Weights of a small transformer language model.
Size: 8 layers, width 384, 3 heads of 128 (1 for keys and values), MLP 1024 SwiGLU, 18.9M parameters.
Architecture: LayerNorm before each block, rotary positions, no biases in attention or MLP, untied embeddings.
Training: 491M tokens, 7496 steps.
Each number is 50 + 15 x the weight over the matrix's rms, rounded and kept within 0 to 99. Layers, rows and columns count from 0.

# layer 2 MLP down (transposed), 1024x384, rms 0.0232, rows 504-540, columns 320-383
96 61 45 78 51 57 92 54 29 40 64 60 13 18 59 31 51 48 73 50 54 53 74 39 28 86 72 33 15 39 57 44 44 66 57 66 51 50 57 53 35 11 56 54 84 54 55 40 53 68 43 42 62 60 31 52 49 52 22 45 30 71 72 66
55 55 22 30 36 48 60 53 53 66 56 70 24 65 61 50 42 68 68 75 24 47 71 35 69 44 72 83 73 47 69 55 57 39 32 23 35 43 38 49 39 35 47 19 30 59 58 53 68 48 64 62 44 54 56 43 80 36 70 60 46 39 46 30
77 53 59 50 60 46 54 81 41 32 50 42 46 40 63 29 81 44 41 61 55 57 48 43 45 29 51 45 36 24 44 57 76 67 45 42 44 58 66 86 62 33 50 50 42 63 56 88 90 80 54 47 70 52 23 72 50 39 53 74 73 68 46 80
51 62 65 32 42 67 69 39 37 28 48 86 50 32 50 64 65 51 18 46 53 34 77 31 26 58 39 50 39 49 45 85 64 47 58 71 52 49 37 60 45 56 60 39 80 37 54 14 50 48 72 56 21 57 82 76 45 62 62 46 50 47 32 41
43 42 59 78 40 33 41 33 53 42 64 77 55 75 31 59 27 32 54 38 51 60 66 36 45 55 39 62 36 74 71 54 48 71 76 69 33 51 45 48 65 44 76 57 40 38 77 53 42 37 26 59 62 46 35 53 47 55 19 07 43 39 57 60
66 70 23 45 48 77 55 22 49 50 58 69 68 37 61 47 53 57 47 38 14 42 48 69 59 55 74 62 52 72 40 61 80 36 50 56 30 26 66 45 49 44 53 66 65 34 63 49 45 67 65 33 17 46 60 54 40 67 15 57 57 37 53 61
31 40 36 63 36 44 51 52 44 38 41 55 64 55 69 23 60 36 65 59 45 48 67 40 49 41 76 52 32 37 71 46 48 45 47 41 22 27 52 53 59 55 45 52 67 62 49 57 31 69 42 62 58 66 34 76 65 62 71 39 44 50 50 29
37 66 50 51 48 45 27 31 61 50 51 43 40 48 41 79 53 60 57 81 56 43 44 23 29 64 54 65 43 36 49 44 66 51 67 47 42 44 20 37 51 63 82 54 56 44 64 53 49 57 38 52 71 49 64 49 45 48 65 65 48 58 44 09
49 62 52 53 46 51 43 52 65 74 44 61 51 50 44 57 59 39 15 44 49 71 40 66 60 41 45 78 44 39 69 20 46 67 30 43 24 33 48 48 66 32 48 55 55 38 64 57 40 69 45 56 33 69 58 58 64 68 53 62 53 29 31 56
53 69 41 54 48 43 44 56 52 60 49 40 56 55 47 57 58 42 59 50 57 34 48 52 50 04 39 67 47 49 42 72 55 32 40 30 46 42 44 61 59 47 59 72 65 68 71 36 52 38 59 55 82 44 55 21 37 63 59 45 64 42 67 39
46 46 46 65 30 59 38 40 74 64 56 58 54 59 42 41 43 57 85 34 56 73 77 59 40 78 40 35 29 43 56 40 67 69 48 49 56 51 36 53 62 61 71 44 66 67 66 41 44 63 65 45 46 41 46 42 56 52 55 43 54 53 61 56
34 53 35 39 28 44 42 42 53 51 41 36 39 74 52 54 31 64 64 38 30 57 30 36 72 63 39 48 46 27 56 59 46 89 39 65 46 43 50 38 27 63 63 12 46 38 17 74 13 64 42 61 59 40 74 54 61 50 42 72 59 50 47 58
46 74 64 61 36 65 41 56 52 53 41 65 61 39 43 32 76 19 72 56 43 31 50 46 68 31 49 46 55 49 37 62 59 41 35 47 54 65 55 65 53 57 35 45 62 73 52 70 83 69 61 51 56 72 41 41 42 49 39 54 28 40 52 37
55 45 53 36 35 52 58 38 57 56 62 60 30 53 54 50 24 33 40 44 60 24 44 61 34 23 34 47 62 58 61 47 63 74 54 36 59 71 44 53 44 67 37 62 38 54 57 41 40 38 44 49 81 40 92 34 56 48 28 44 58 45 56 36
52 58 64 82 51 46 41 50 40 38 51 43 49 43 61 49 45 43 65 45 47 60 61 81 36 42 68 80 53 53 25 38 30 58 37 60 33 39 55 47 47 11 56 37 60 30 28 48 80 40 57 60 40 50 70 35 48 60 41 54 50 59 70 74
46 23 54 38 39 37 23 50 67 34 51 51 45 62 42 40 55 52 31 41 43 44 36 45 67 23 36 55 45 34 59 48 57 58 12 58 71 74 68 46 46 80 47 62 77 52 49 49 38 50 28 24 45 64 57 64 42 73 56 47 52 35 32 41
38 63 42 48 41 53 63 62 30 59 28 59 59 41 80 57 54 37 71 35 72 41 55 31 71 44 48 55 57 65 46 19 36 45 18 41 14 37 14 50 56 09 41 80 44 26 70 32 52 63 65 56 77 41 57 74 32 54 40 41 46 64 41 15
52 70 51 58 27 89 66 59 41 43 75 29 64 51 40 52 51 30 54 59 44 37 42 59 42 62 58 45 37 39 49 63 65 43 56 41 61 27 22 34 54 41 52 27 87 42 52 48 42 39 47 46 50 62 44 68 51 73 62 63 27 70 42 47
42 30 70 55 52 38 42 45 58 32 40 56 24 68 51 48 63 51 47 50 44 53 52 59 64 64 41 27 40 46 59 37 63 29 55 23 37 51 44 18 48 41 63 40 57 41 34 65 58 32 29 62 65 24 62 42 30 23 60 62 50 51 59 53
52 47 41 37 16 63 61 61 63 31 82 51 21 57 55 47 48 54 68 52 28 50 27 51 50 39 44 69 53 32 13 67 61 01 33 47 31 39 38 46 32 47 42 42 25 39 44 63 61 35 32 53 74 60 38 60 50 13 44 61 48 73 32 25
59 53 59 52 46 44 34 56 35 31 67 45 48 33 47 38 54 54 67 32 57 30 35 33 54 68 52 59 39 44 56 34 30 50 64 66 39 44 49 64 46 54 62 31 80 14 58 40 48 73 67 53 39 48 32 17 26 45 48 29 60 60 52 49
27 60 61 48 64 32 57 58 58 61 28 51 68 29 61 50 48 18 54 47 61 16 52 50 56 40 24 47 67 65 37 19 50 41 61 64 46 69 54 48 49 57 52 49 63 31 48 48 25 43 40 41 59 37 66 45 68 59 28 47 45 40 68 20
42 49 40 54 41 26 55 42 43 35 49 77 50 47 63 56 67 48 64 32 55 47 15 34 50 52 70 52 64 47 36 38 40 57 35 48 49 22 59 36 65 45 57 21 89 49 35 61 53 64 64 54 22 59 36 46 61 51 29 29 59 48 60 67
47 61 47 56 41 44 57 43 29 64 24 53 35 51 52 54 46 60 67 57 67 66 83 66 36 41 38 57 64 42 48 58 40 30 31 41 67 67 32 60 33 53 61 69 45 73 18 51 61 48 55 48 44 29 49 27 48 60 44 46 59 59 52 55
36 48 51 48 38 40 29 56 55 61 55 43 55 26 41 54 53 27 63 50 54 53 49 33 56 30 56 65 62 40 61 46 81 30 74 41 25 50 67 42 44 43 50 43 54 60 40 37 50 47 68 43 50 35 64 45 50 31 47 65 78 43 32 32
64 40 50 45 57 60 69 51 43 70 52 41 37 43 17 58 56 31 38 63 52 57 50 60 54 67 35 47 72 61 47 63 34 33 44 58 51 44 53 72 44 50 71 54 66 47 38 87 55 39 74 31 64 61 56 38 55 35 46 81 46 50 57 42
44 47 42 45 76 57 75 44 59 51 33 55 62 70 52 65 38 74 32 67 27 42 57 46 83 61 33 44 60 55 49 69 51 46 34 43 48 58 40 71 63 70 53 45 47 56 47 81 34 70 58 39 42 53 57 33 44 60 17 61 79 70 39 69
35 60 37 46 46 65 40 62 46 53 76 48 54 40 60 35 53 56 62 47 55 51 42 58 48 54 69 49 67 61 49 34 47 62 67 32 59 50 04 37 35 38 43 70 55 64 39 42 30 39 32 62 55 64 81 45 59 64 44 56 38 53 86 41
67 49 59 46 42 25 72 67 60 49 26 29 37 37 55 58 42 53 65 45 37 60 41 59 55 76 47 68 39 55 78 47 39 42 26 58 61 55 39 46 36 45 31 72 58 75 46 51 48 53 47 60 15 81 43 36 64 22 24 71 43 41 67 59
44 38 24 47 56 63 44 27 68 25 50 40 36 28 57 43 42 54 44 60 47 42 37 58 54 59 62 46 60 44 48 49 69 50 69 43 28 23 52 64 54 30 56 29 50 54 75 33 58 84 47 40 14 61 38 60 61 63 27 23 57 60 36 69
59 30 63 38 39 64 69 62 27 43 43 03 36 36 74 56 43 54 31 57 46 46 48 59 49 71 57 53 47 37 23 58 34 52 57 35 67 32 39 66 56 53 20 30 60 54 41 47 72 36 62 41 48 33 45 70 67 34 65 52 35 56 55 22
38 38 57 26 60 79 42 68 61 60 56 51 22 43 52 45 50 54 32 26 49 37 72 33 37 49 69 64 31 31 66 24 20 58 26 43 57 35 57 39 58 48 38 58 75 71 42 44 46 51 28 48 41 68 56 47 37 23 54 39 67 65 23 32
64 47 47 69 36 69 66 63 49 73 58 69 68 24 28 59 43 41 52 73 45 56 46 76 34 58 36 54 44 52 31 45 38 72 57 55 25 20 50 40 41 58 59 58 17 51 38 12 66 39 30 27 75 47 48 52 62 35 42 39 73 61 40 41
54 44 48 69 78 39 69 44 29 33 59 55 22 44 60 39 39 39 53 58 46 62 31 51 59 64 49 44 17 40 17 77 74 53 49 48 42 32 75 67 49 42 82 19 33 61 48 55 52 70 50 40 52 64 85 60 44 38 45 44 70 44 49 56
57 58 69 42 87 49 83 63 77 37 58 52 65 82 42 51 32 35 35 41 67 58 60 34 58 56 66 77 60 69 53 45 50 45 37 42 69 59 67 25 49 48 42 37 55 54 57 37 70 23 23 47 65 46 50 29 73 69 55 46 49 64 49 47
51 54 52 58 25 56 50 33 41 68 33 40 39 50 55 71 42 63 54 08 63 68 63 46 54 56 50 80 77 56 46 37 77 48 27 65 46 47 42 59 42 55 38 48 49 68 38 48 82 46 66 44 46 58 45 72 63 21 63 51 55 44 29 31
17 53 42 45 44 57 45 41 38 50 51 86 55 62 50 55 53 34 67 54 34 48 55 42 53 53 44 44 60 82 66 48 52 77 27 43 54 19 31 49 38 34 61 57 76 36 60 45 50 26 42 39 44 63 39 59 60 71 62 48 33 40 44 59
# layer 2 MLP gate, 1024x384, rms 0.0286, rows 505-540, columns 320-383
09 62 52 47 27 45 90 47 39 31 48 21 42 51 59 11 64 40 58 31 32 59 37 67 33 39 40 49 31 67 40 51 60 56 82 55 61 36 44 19 39 54 59 44 71 62 75 41 49 31 53 31 36 41 66 47 52 25 46 37 51 16 66 37
54 24 60 44 26 68 51 45 87 40 59 31 53 63 64 56 54 36 68 54 65 34 79 67 61 31 55 38 47 57 47 39 54 40 27 54 25 56 25 97 56 59 37 42 63 34 26 57 33 74 66 31 42 57 63 44 40 46 58 40 51 26 35 51
51 27 33 52 64 54 49 35 42 58 43 58 57 66 44 44 37 62 88 35 70 50 62 55 54 66 55 79 33 47 45 31 59 62 58 34 36 39 44 71 85 68 52 50 63 58 41 48 35 19 62 40 56 50 74 81 43 44 70 65 53 35 53 34
23 73 43 23 49 49 72 68 44 53 47 55 50 28 72 57 47 35 42 82 39 56 39 52 81 47 38 50 58 35 66 69 72 33 47 49 47 44 54 54 53 50 40 28 46 27 17 56 57 53 56 52 56 38 39 55 66 71 45 62 52 37 41 61
47 50 49 50 44 53 65 79 64 34 49 34 51 50 78 68 56 62 46 47 08 47 37 54 84 41 35 65 27 69 35 66 41 59 56 85 21 55 31 55 44 35 29 63 55 27 61 73 46 59 37 37 34 62 46 37 54 32 58 72 75 49 50 92
59 49 54 30 61 44 63 50 63 56 54 44 68 61 67 27 47 54 69 28 71 57 19 46 54 43 54 58 29 40 46 51 51 55 45 46 50 46 36 24 63 60 68 56 54 60 51 78 44 30 46 71 53 44 50 66 49 58 62 37 66 40 37 46
41 37 41 29 55 68 25 60 68 60 41 35 32 46 20 64 59 60 56 61 74 41 67 50 68 39 02 82 55 43 54 37 60 40 51 23 32 71 52 44 51 60 52 56 48 41 49 41 53 51 61 23 54 27 61 69 68 68 44 67 62 23 57 57
56 45 59 47 64 73 50 59 37 49 62 80 27 61 42 49 26 67 73 34 62 39 57 22 62 54 69 61 50 51 42 41 41 46 45 52 56 78 37 29 48 40 28 31 45 41 18 66 42 31 41 41 82 56 44 53 37 44 52 54 47 38 57 54
51 81 41 50 65 57 45 72 47 51 41 40 63 27 45 37 57 43 41 28 64 45 40 62 47 65 42 88 85 43 62 66 78 41 60 44 28 61 59 81 58 54 77 47 51 46 57 53 31 51 36 58 45 39 37 50 60 54 54 63 63 38 48 54
50 50 44 46 47 35 76 66 31 42 35 51 60 53 67 67 45 57 34 65 58 43 41 53 52 56 79 70 59 30 27 47 55 36 60 57 22 58 49 21 55 43 38 64 49 29 27 33 31 35 36 61 62 47 33 43 48 67 35 66 59 59 43 51
56 38 69 26 58 63 55 58 48 44 97 59 64 69 37 45 45 85 78 39 42 80 64 57 42 63 45 45 58 15 39 68 58 45 58 72 47 66 39 23 24 39 25 58 49 67 61 67 38 57 43 67 71 45 25 28 46 46 63 75 42 43 17 40
59 63 51 48 56 52 67 47 70 42 36 64 36 32 45 20 51 37 45 73 35 69 58 63 58 33 38 40 61 58 08 52 77 59 38 59 47 75 62 57 73 61 73 49 56 66 16 58 44 45 51 59 53 40 51 66 42 49 37 46 29 09 22 62
33 57 81 56 36 58 67 48 35 65 82 50 55 74 79 62 44 50 65 34 32 51 66 81 44 30 25 74 38 51 53 38 41 60 33 67 53 41 31 72 78 62 49 50 52 62 45 66 59 69 58 48 77 44 37 13 54 35 43 87 33 64 55 65
42 48 71 76 60 39 58 55 39 55 51 66 89 47 55 65 29 33 64 46 23 31 43 58 66 32 69 53 47 26 16 57 63 47 62 40 56 39 47 41 58 56 63 42 46 64 27 48 55 29 49 42 62 49 34 60 32 57 44 28 73 29 70 61
42 40 51 55 53 54 62 50 79 25 57 33 44 57 39 32 62 61 47 54 38 48 58 53 42 36 42 60 25 73 46 93 69 35 36 62 49 57 46 42 46 29 21 47 33 41 33 56 31 80 70 73 28 77 53 28 42 45 57 85 64 52 25 43
89 44 72 48 62 52 47 36 34 54 66 69 38 65 57 68 23 59 82 26 27 52 54 36 56 50 67 53 69 25 44 44 56 55 63 20 34 56 40 46 64 57 53 25 59 57 64 47 82 46 47 24 50 54 59 47 56 55 55 75 59 33 52 40
41 26 42 25 44 37 61 61 54 58 31 38 78 41 64 46 62 63 50 49 44 47 55 26 63 63 46 58 75 52 39 58 66 40 54 78 43 44 49 77 72 24 47 67 38 53 77 37 49 40 28 71 63 54 89 39 40 41 61 34 86 80 49 62
67 33 56 70 51 56 63 59 45 45 78 56 47 41 44 16 63 31 59 47 17 82 43 38 43 26 51 55 31 50 51 54 62 37 41 46 61 35 15 38 52 31 40 33 33 44 43 48 68 49 33 55 62 53 56 48 58 55 47 56 81 58 45 62
54 53 32 53 44 69 66 66 53 42 73 54 47 85 61 35 52 41 28 60 59 53 60 32 34 34 33 62 41 57 16 57 42 45 38 48 59 57 51 34 54 29 49 55 35 66 60 80 56 64 28 70 65 38 35 39 53 53 52 57 48 55 67 34
42 64 46 40 40 54 58 49 25 50 56 58 48 73 71 51 53 27 52 47 69 50 47 43 64 49 53 41 62 78 66 62 55 59 51 58 61 49 27 67 38 38 74 74 42 49 53 71 41 72 54 50 43 38 45 43 42 41 53 44 37 53 49 68
49 68 30 73 52 68 39 78 43 53 44 04 56 63 08 40 54 53 55 75 58 29 39 54 53 40 44 57 56 35 48 21 57 66 41 41 43 33 62 43 90 47 49 49 56 31 50 54 35 30 21 53 53 79 51 28 50 41 42 68 65 49 26 32
35 64 59 65 67 48 61 66 60 68 47 66 60 56 63 40 68 59 44 59 42 51 51 46 41 29 62 50 40 49 28 43 18 41 66 70 67 29 39 62 66 40 56 35 54 55 36 47 36 43 49 60 46 55 35 46 27 34 54 94 45 34 55 32
56 58 53 56 77 61 38 30 48 63 49 49 45 52 40 34 56 47 52 20 75 52 73 69 46 49 57 30 39 64 42 54 54 53 54 35 66 50 69 64 52 67 54 72 45 24 44 39 62 43 55 54 57 44 44 43 65 39 74 69 54 71 47 40
49 38 55 80 44 51 43 45 34 47 72 40 48 55 52 49 49 37 27 72 19 48 26 72 49 66 41 15 50 42 60 62 45 35 51 46 43 57 79 42 53 67 65 76 54 51 47 70 30 46 56 57 42 36 24 42 46 58 59 37 51 60 39 54
59 46 64 59 50 47 40 39 51 49 50 21 37 51 43 31 58 43 67 48 56 53 47 63 40 63 59 54 52 57 64 54 62 58 57 34 48 84 57 46 32 51 42 71 51 50 35 64 64 31 77 37 53 65 51 32 64 24 56 44 58 38 54 53
27 35 51 59 32 31 59 43 58 44 41 73 81 46 78 38 78 61 38 55 69 63 55 26 40 54 61 44 39 48 53 27 55 67 29 35 55 60 42 62 58 47 54 45 34 53 39 65 46 45 53 38 74 46 36 50 26 54 63 47 59 48 27 61
31 47 68 45 27 30 50 34 54 38 48 34 52 45 46 51 55 56 72 47 44 56 40 50 84 16 24 66 52 57 33 55 35 25 53 78 74 51 66 37 76 44 31 63 27 53 86 62 37 59 71 55 54 46 42 26 28 31 38 45 37 24 65 90
72 57 40 66 46 69 31 64 42 46 49 32 65 66 58 24 37 70 79 78 38 72 33 60 38 55 52 34 77 41 54 39 54 37 62 63 70 51 49 57 67 55 40 47 59 65 46 53 45 61 58 61 44 64 48 38 36 77 49 54 52 42 55 33
67 13 49 26 62 62 79 86 49 43 69 33 39 30 35 50 32 45 68 58 39 63 24 45 48 28 28 46 27 40 36 35 58 46 32 67 56 61 18 52 43 79 41 77 49 40 49 70 61 62 56 25 41 69 14 68 66 51 48 54 74 35 60 50
42 43 42 72 58 57 62 48 26 49 16 43 61 46 79 57 65 50 47 41 32 59 48 63 55 52 50 60 46 57 50 74 61 52 65 40 46 71 60 72 55 47 21 57 36 56 65 57 81 79 44 43 64 38 27 39 59 62 71 52 53 53 65 43
58 53 29 57 68 58 47 56 47 45 54 49 64 46 10 59 62 40 71 65 08 32 65 62 20 45 48 42 50 52 72 71 48 62 44 68 31 64 63 44 34 43 66 52 56 53 29 60 67 61 56 37 42 45 49 32 36 43 22 54 40 75 51 53
45 45 50 19 55 60 57 69 38 66 73 45 62 53 82 58 61 43 51 66 44 58 54 46 62 07 18 51 71 27 32 39 64 39 35 88 38 44 45 75 26 33 37 67 48 59 45 57 52 43 69 69 57 52 60 22 77 20 66 28 31 40 42 30
30 68 51 49 54 55 42 80 54 87 46 43 79 46 67 66 52 82 89 52 31 71 61 63 64 41 41 57 42 29 27 52 83 49 88 47 41 45 49 47 46 71 58 60 17 64 23 48 44 54 65 73 53 18 49 55 58 55 52 62 94 41 62 41
69 52 65 67 43 61 57 42 61 70 49 42 24 43 57 35 75 63 49 38 41 47 31 69 59 48 82 52 28 49 58 46 50 31 55 26 28 65 60 30 72 76 44 38 43 44 51 55 42 67 41 47 62 56 46 44 49 78 35 77 38 52 50 27
41 64 55 40 82 69 46 23 48 45 49 66 21 49 54 32 53 40 57 80 35 23 42 75 50 40 21 45 24 38 37 52 71 50 42 37 43 65 71 74 47 59 62 49 23 28 36 39 69 45 57 62 74 19 36 52 38 61 39 62 59 41 76 81
89 62 48 56 46 58 66 44 52 46 55 40 68 28 49 57 57 29 40 62 67 37 37 62 48 46 37 39 56 48 33 75 34 49 69 56 49 87 61 63 30 66 44 38 38 59 55 51 27 42 42 24 45 49 34 52 52 37 31 48 44 44 28 53
# layer 2 MLP up, 1024x384, rms 0.0269, rows 505-540, columns 320-383
63 38 21 43 33 61 51 52 69 76 58 54 55 29 59 62 53 59 60 46 35 53 47 44 36 37 60 74 31 42 58 54 37 42 57 56 48 54 11 27 61 63 50 81 57 54 73 33 41 58 49 59 42 49 42 28 53 33 43 37 32 20 50 27
47 63 94 40 37 47 44 53 59 41 76 58 54 55 50 62 43 58 53 25 42 67 61 43 66 42 43 52 64 30 75 58 38 65 56 72 70 34 64 46 74 62 63 62 41 83 60 30 44 41 13 52 32 65 60 39 58 66 44 50 48 28 37 74
42 69 45 51 79 66 30 70 36 50 43 72 35 38 19 64 26 52 43 30 50 43 39 57 53 48 57 45 14 32 24 29 49 58 27 76 39 63 54 42 74 58 65 61 65 73 59 46 51 65 37 34 50 87 55 50 26 56 30 21 51 62 35 68
69 49 66 55 39 61 62 41 31 68 43 62 57 34 74 39 75 42 60 44 48 57 62 45 42 59 50 55 45 45 66 55 69 38 24 78 78 47 63 77 38 57 27 75 30 19 47 44 94 77 39 36 46 49 50 97 46 23 67 50 59 58 53 67
46 68 32 44 68 37 53 51 46 34 66 27 63 55 71 54 27 61 42 49 77 65 76 66 55 37 46 44 76 34 30 56 73 60 40 30 57 49 49 39 61 44 40 48 44 45 34 60 43 78 32 55 54 49 35 32 49 49 36 27 43 79 54 59
65 51 53 49 46 66 40 68 49 63 39 47 43 77 67 40 65 59 36 44 46 49 50 34 46 34 20 65 71 35 53 17 53 50 40 49 30 51 38 45 60 72 49 70 31 44 66 67 59 18 36 30 15 60 40 60 43 37 50 31 48 08 53 50
08 49 42 99 12 31 72 50 39 46 69 44 67 18 75 60 48 19 41 33 62 67 65 50 40 33 72 52 43 74 35 51 31 67 39 62 65 42 56 41 37 52 27 51 36 52 87 78 34 71 62 31 47 74 42 64 28 69 61 49 35 63 56 42
75 61 44 55 64 74 50 69 19 31 45 63 35 43 13 51 61 63 58 24 38 43 57 55 65 62 88 55 42 55 31 40 32 62 40 32 45 49 53 39 40 51 22 54 43 50 34 34 44 33 31 42 65 55 27 54 55 45 45 56 71 45 43 35
44 49 60 37 33 50 53 50 58 65 32 48 36 40 47 52 41 47 54 77 60 40 46 45 66 52 38 34 49 44 28 54 66 51 40 48 62 46 70 29 48 59 28 72 67 45 53 42 35 35 55 54 59 21 60 49 18 46 34 47 36 51 52 39
67 55 77 45 58 55 46 46 29 82 30 35 70 52 61 58 30 33 34 39 45 14 48 46 57 32 78 53 42 59 42 41 38 62 52 66 62 49 59 61 52 61 26 56 30 30 41 31 50 37 57 63 66 38 36 49 53 41 22 39 47 43 46 64
59 40 54 70 65 60 53 51 53 60 44 73 22 49 60 59 41 36 19 58 53 36 47 30 71 38 66 46 28 61 33 68 49 75 60 35 16 54 50 50 65 47 46 69 41 40 55 27 48 32 75 39 47 48 45 43 46 54 44 58 43 03 45 40
37 41 64 38 38 69 07 26 61 45 57 33 35 59 58 63 35 58 59 40 48 69 43 64 40 38 41 59 40 34 24 73 37 42 72 56 56 33 39 53 78 51 64 31 35 28 59 42 66 63 89 30 41 38 85 42 71 57 60 71 60 67 44 56
58 75 65 66 73 36 40 39 76 88 43 44 55 35 30 33 31 57 33 35 35 39 59 25 26 56 26 57 56 53 40 26 60 76 56 55 58 43 35 69 32 30 67 54 36 68 25 15 47 27 60 47 42 44 80 39 61 57 37 42 52 37 70 25
40 49 40 55 72 39 84 54 40 51 47 57 32 54 55 73 49 46 43 60 42 31 58 41 62 53 61 50 49 55 76 70 60 36 44 44 46 45 49 46 71 72 47 38 40 70 41 38 17 49 58 36 61 45 41 53 66 66 53 79 50 39 25 67
48 45 46 89 77 70 34 61 46 46 68 82 53 51 60 63 60 32 76 43 65 61 63 44 56 59 32 83 36 28 79 30 38 56 61 10 61 56 34 56 54 53 54 63 79 34 67 70 47 54 44 71 54 44 63 73 24 52 60 37 63 38 15 38
56 57 31 67 40 80 50 41 59 53 42 51 51 32 44 44 70 75 49 49 18 35 85 61 58 70 49 24 67 27 58 66 45 48 45 71 27 37 40 52 47 50 33 51 47 52 45 59 51 50 48 40 53 47 38 63 36 21 50 59 39 50 76 50
40 57 42 25 56 29 41 39 55 44 23 35 53 50 74 63 45 67 46 45 43 58 67 34 59 54 45 64 63 40 38 65 46 69 60 68 58 36 38 56 44 42 39 64 38 65 55 29 61 38 50 31 17 44 52 30 57 37 50 41 56 44 61 49
48 50 39 40 54 61 58 38 43 49 46 47 57 62 48 45 41 53 32 47 38 58 48 78 25 63 64 46 58 60 69 75 55 54 32 51 56 32 64 70 44 51 54 42 45 39 48 51 50 44 41 58 35 58 41 62 59 62 46 56 19 60 33 51
50 58 70 44 49 18 67 53 54 38 69 58 12 60 47 71 49 60 50 41 53 61 47 49 65 42 44 52 07 60 49 44 53 54 60 30 56 64 45 11 68 48 51 53 32 61 57 65 49 17 82 35 55 60 87 55 65 50 38 54 63 22 44 38
39 58 55 65 31 46 40 59 61 57 47 74 70 50 47 61 35 81 67 53 21 48 74 41 56 51 23 65 62 42 52 58 59 33 35 59 60 39 36 73 56 36 36 32 08 51 51 61 63 48 63 17 58 49 61 44 67 44 56 43 38 57 45 27
80 40 30 64 64 33 40 25 50 52 48 53 24 52 57 50 42 53 60 30 54 60 43 36 68 69 48 31 42 51 68 71 40 50 69 65 43 52 47 37 22 38 65 56 53 16 68 53 65 71 44 56 23 27 59 38 31 34 40 65 49 65 42 65
52 54 50 60 37 62 53 78 30 28 63 87 58 56 77 74 61 60 42 69 29 42 57 39 46 33 56 20 50 55 40 67 30 46 63 40 43 39 53 26 52 57 34 28 49 52 58 58 62 36 46 53 53 67 56 63 52 32 31 59 56 60 61 47
47 67 40 53 30 34 63 41 43 63 32 67 56 09 51 62 38 37 25 75 44 80 36 52 62 47 35 29 35 60 53 75 41 35 61 44 50 49 48 63 51 56 45 36 23 31 37 54 72 47 66 33 63 66 35 56 35 36 22 36 60 68 72 63
32 36 55 46 43 50 50 71 92 44 46 68 49 65 34 51 41 58 50 52 60 24 29 52 42 38 45 72 42 32 58 25 58 54 65 34 52 51 21 55 39 61 66 56 75 34 70 63 39 55 26 70 38 33 47 41 55 69 66 48 45 50 80 39
59 67 54 76 64 28 43 82 52 35 43 44 56 52 56 64 43 27 71 37 60 72 56 51 85 19 64 43 51 59 62 53 66 48 48 44 34 40 49 45 66 51 71 65 37 51 45 56 43 42 68 44 27 42 57 55 49 42 30 73 53 49 67 56
46 48 63 26 56 62 49 54 53 59 57 33 22 26 44 46 49 58 50 55 54 52 39 80 61 38 35 33 75 42 29 33 54 40 71 44 47 51 43 43 58 65 63 59 58 69 50 44 34 43 43 63 56 51 41 60 83 51 46 39 47 68 64 46
69 45 44 68 72 29 89 29 74 56 31 35 46 32 65 43 75 08 67 47 87 44 29 19 40 27 63 67 62 74 76 64 70 42 54 49 39 54 42 38 45 22 59 46 50 50 39 51 48 78 52 57 51 43 57 50 26 74 38 23 60 54 46 53
27 67 33 54 41 45 52 40 30 50 48 62 37 77 62 48 70 44 44 26 65 46 55 51 57 68 34 80 43 61 13 51 60 48 53 66 70 33 40 57 48 57 48 31 65 30 59 59 37 28 44 50 31 49 66 81 63 36 58 60 55 77 44 40
50 48 59 54 61 46 80 44 49 47 77 20 52 39 50 54 26 36 54 52 48 61 42 77 49 55 12 73 42 25 61 57 41 36 30 46 27 49 49 53 45 43 34 42 67 47 53 62 47 58 96 52 47 56 56 73 41 44 32 54 35 68 78 59
64 58 70 39 66 32 57 56 48 40 45 36 39 53 73 57 23 35 52 64 54 46 40 42 71 65 43 60 46 52 50 52 46 37 50 68 73 51 48 35 60 68 75 99 28 55 51 47 72 69 56 76 67 52 60 24 54 53 44 36 42 58 68 75
49 51 58 67 67 87 37 50 49 46 69 44 38 41 14 57 49 69 56 41 33 48 73 44 50 73 35 40 54 66 41 52 46 70 63 69 49 33 53 62 45 47 42 60 34 49 46 44 46 49 30 32 18 36 86 32 26 44 60 30 59 39 36 68
52 41 78 09 43 48 50 46 59 40 59 69 54 40 55 54 60 13 59 57 51 57 57 41 38 31 44 61 41 53 57 75 54 54 65 44 55 34 18 67 57 60 41 60 41 48 39 61 29 77 31 44 59 23 65 37 45 37 23 56 27 69 53 32
59 72 50 45 44 53 45 45 55 41 91 72 63 43 57 22 55 33 35 51 73 41 28 40 55 55 79 48 48 37 50 51 57 73 38 57 32 33 70 63 88 10 56 45 67 51 32 30 10 23 42 32 37 57 78 41 51 67 20 51 47 12 52 77
64 60 69 68 51 66 19 50 39 39 39 63 43 60 56 33 50 28 43 54 28 37 29 54 66 47 49 59 35 56 46 25 45 68 57 45 61 50 28 44 24 58 82 43 50 34 20 38 50 48 61 25 18 40 52 38 49 46 31 56 55 11 40 47
59 66 69 55 63 59 42 32 42 80 56 57 47 69 50 45 48 47 66 34 56 58 49 67 57 46 38 53 43 53 39 23 44 52 25 39 35 49 54 38 49 49 80 24 39 41 67 46 74 28 55 67 67 43 70 45 23 30 39 33 56 57 52 70
43 82 42 40 62 62 68 50 57 59 23 45 51 65 52 42 66 29 36 59 40 64 65 52 35 54 81 62 33 66 32 54 37 47 47 35 57 64 40 57 37 69 45 53 60 55 43 64 48 34 47 39 41 72 57 41 59 47 53 47 56 36 33 49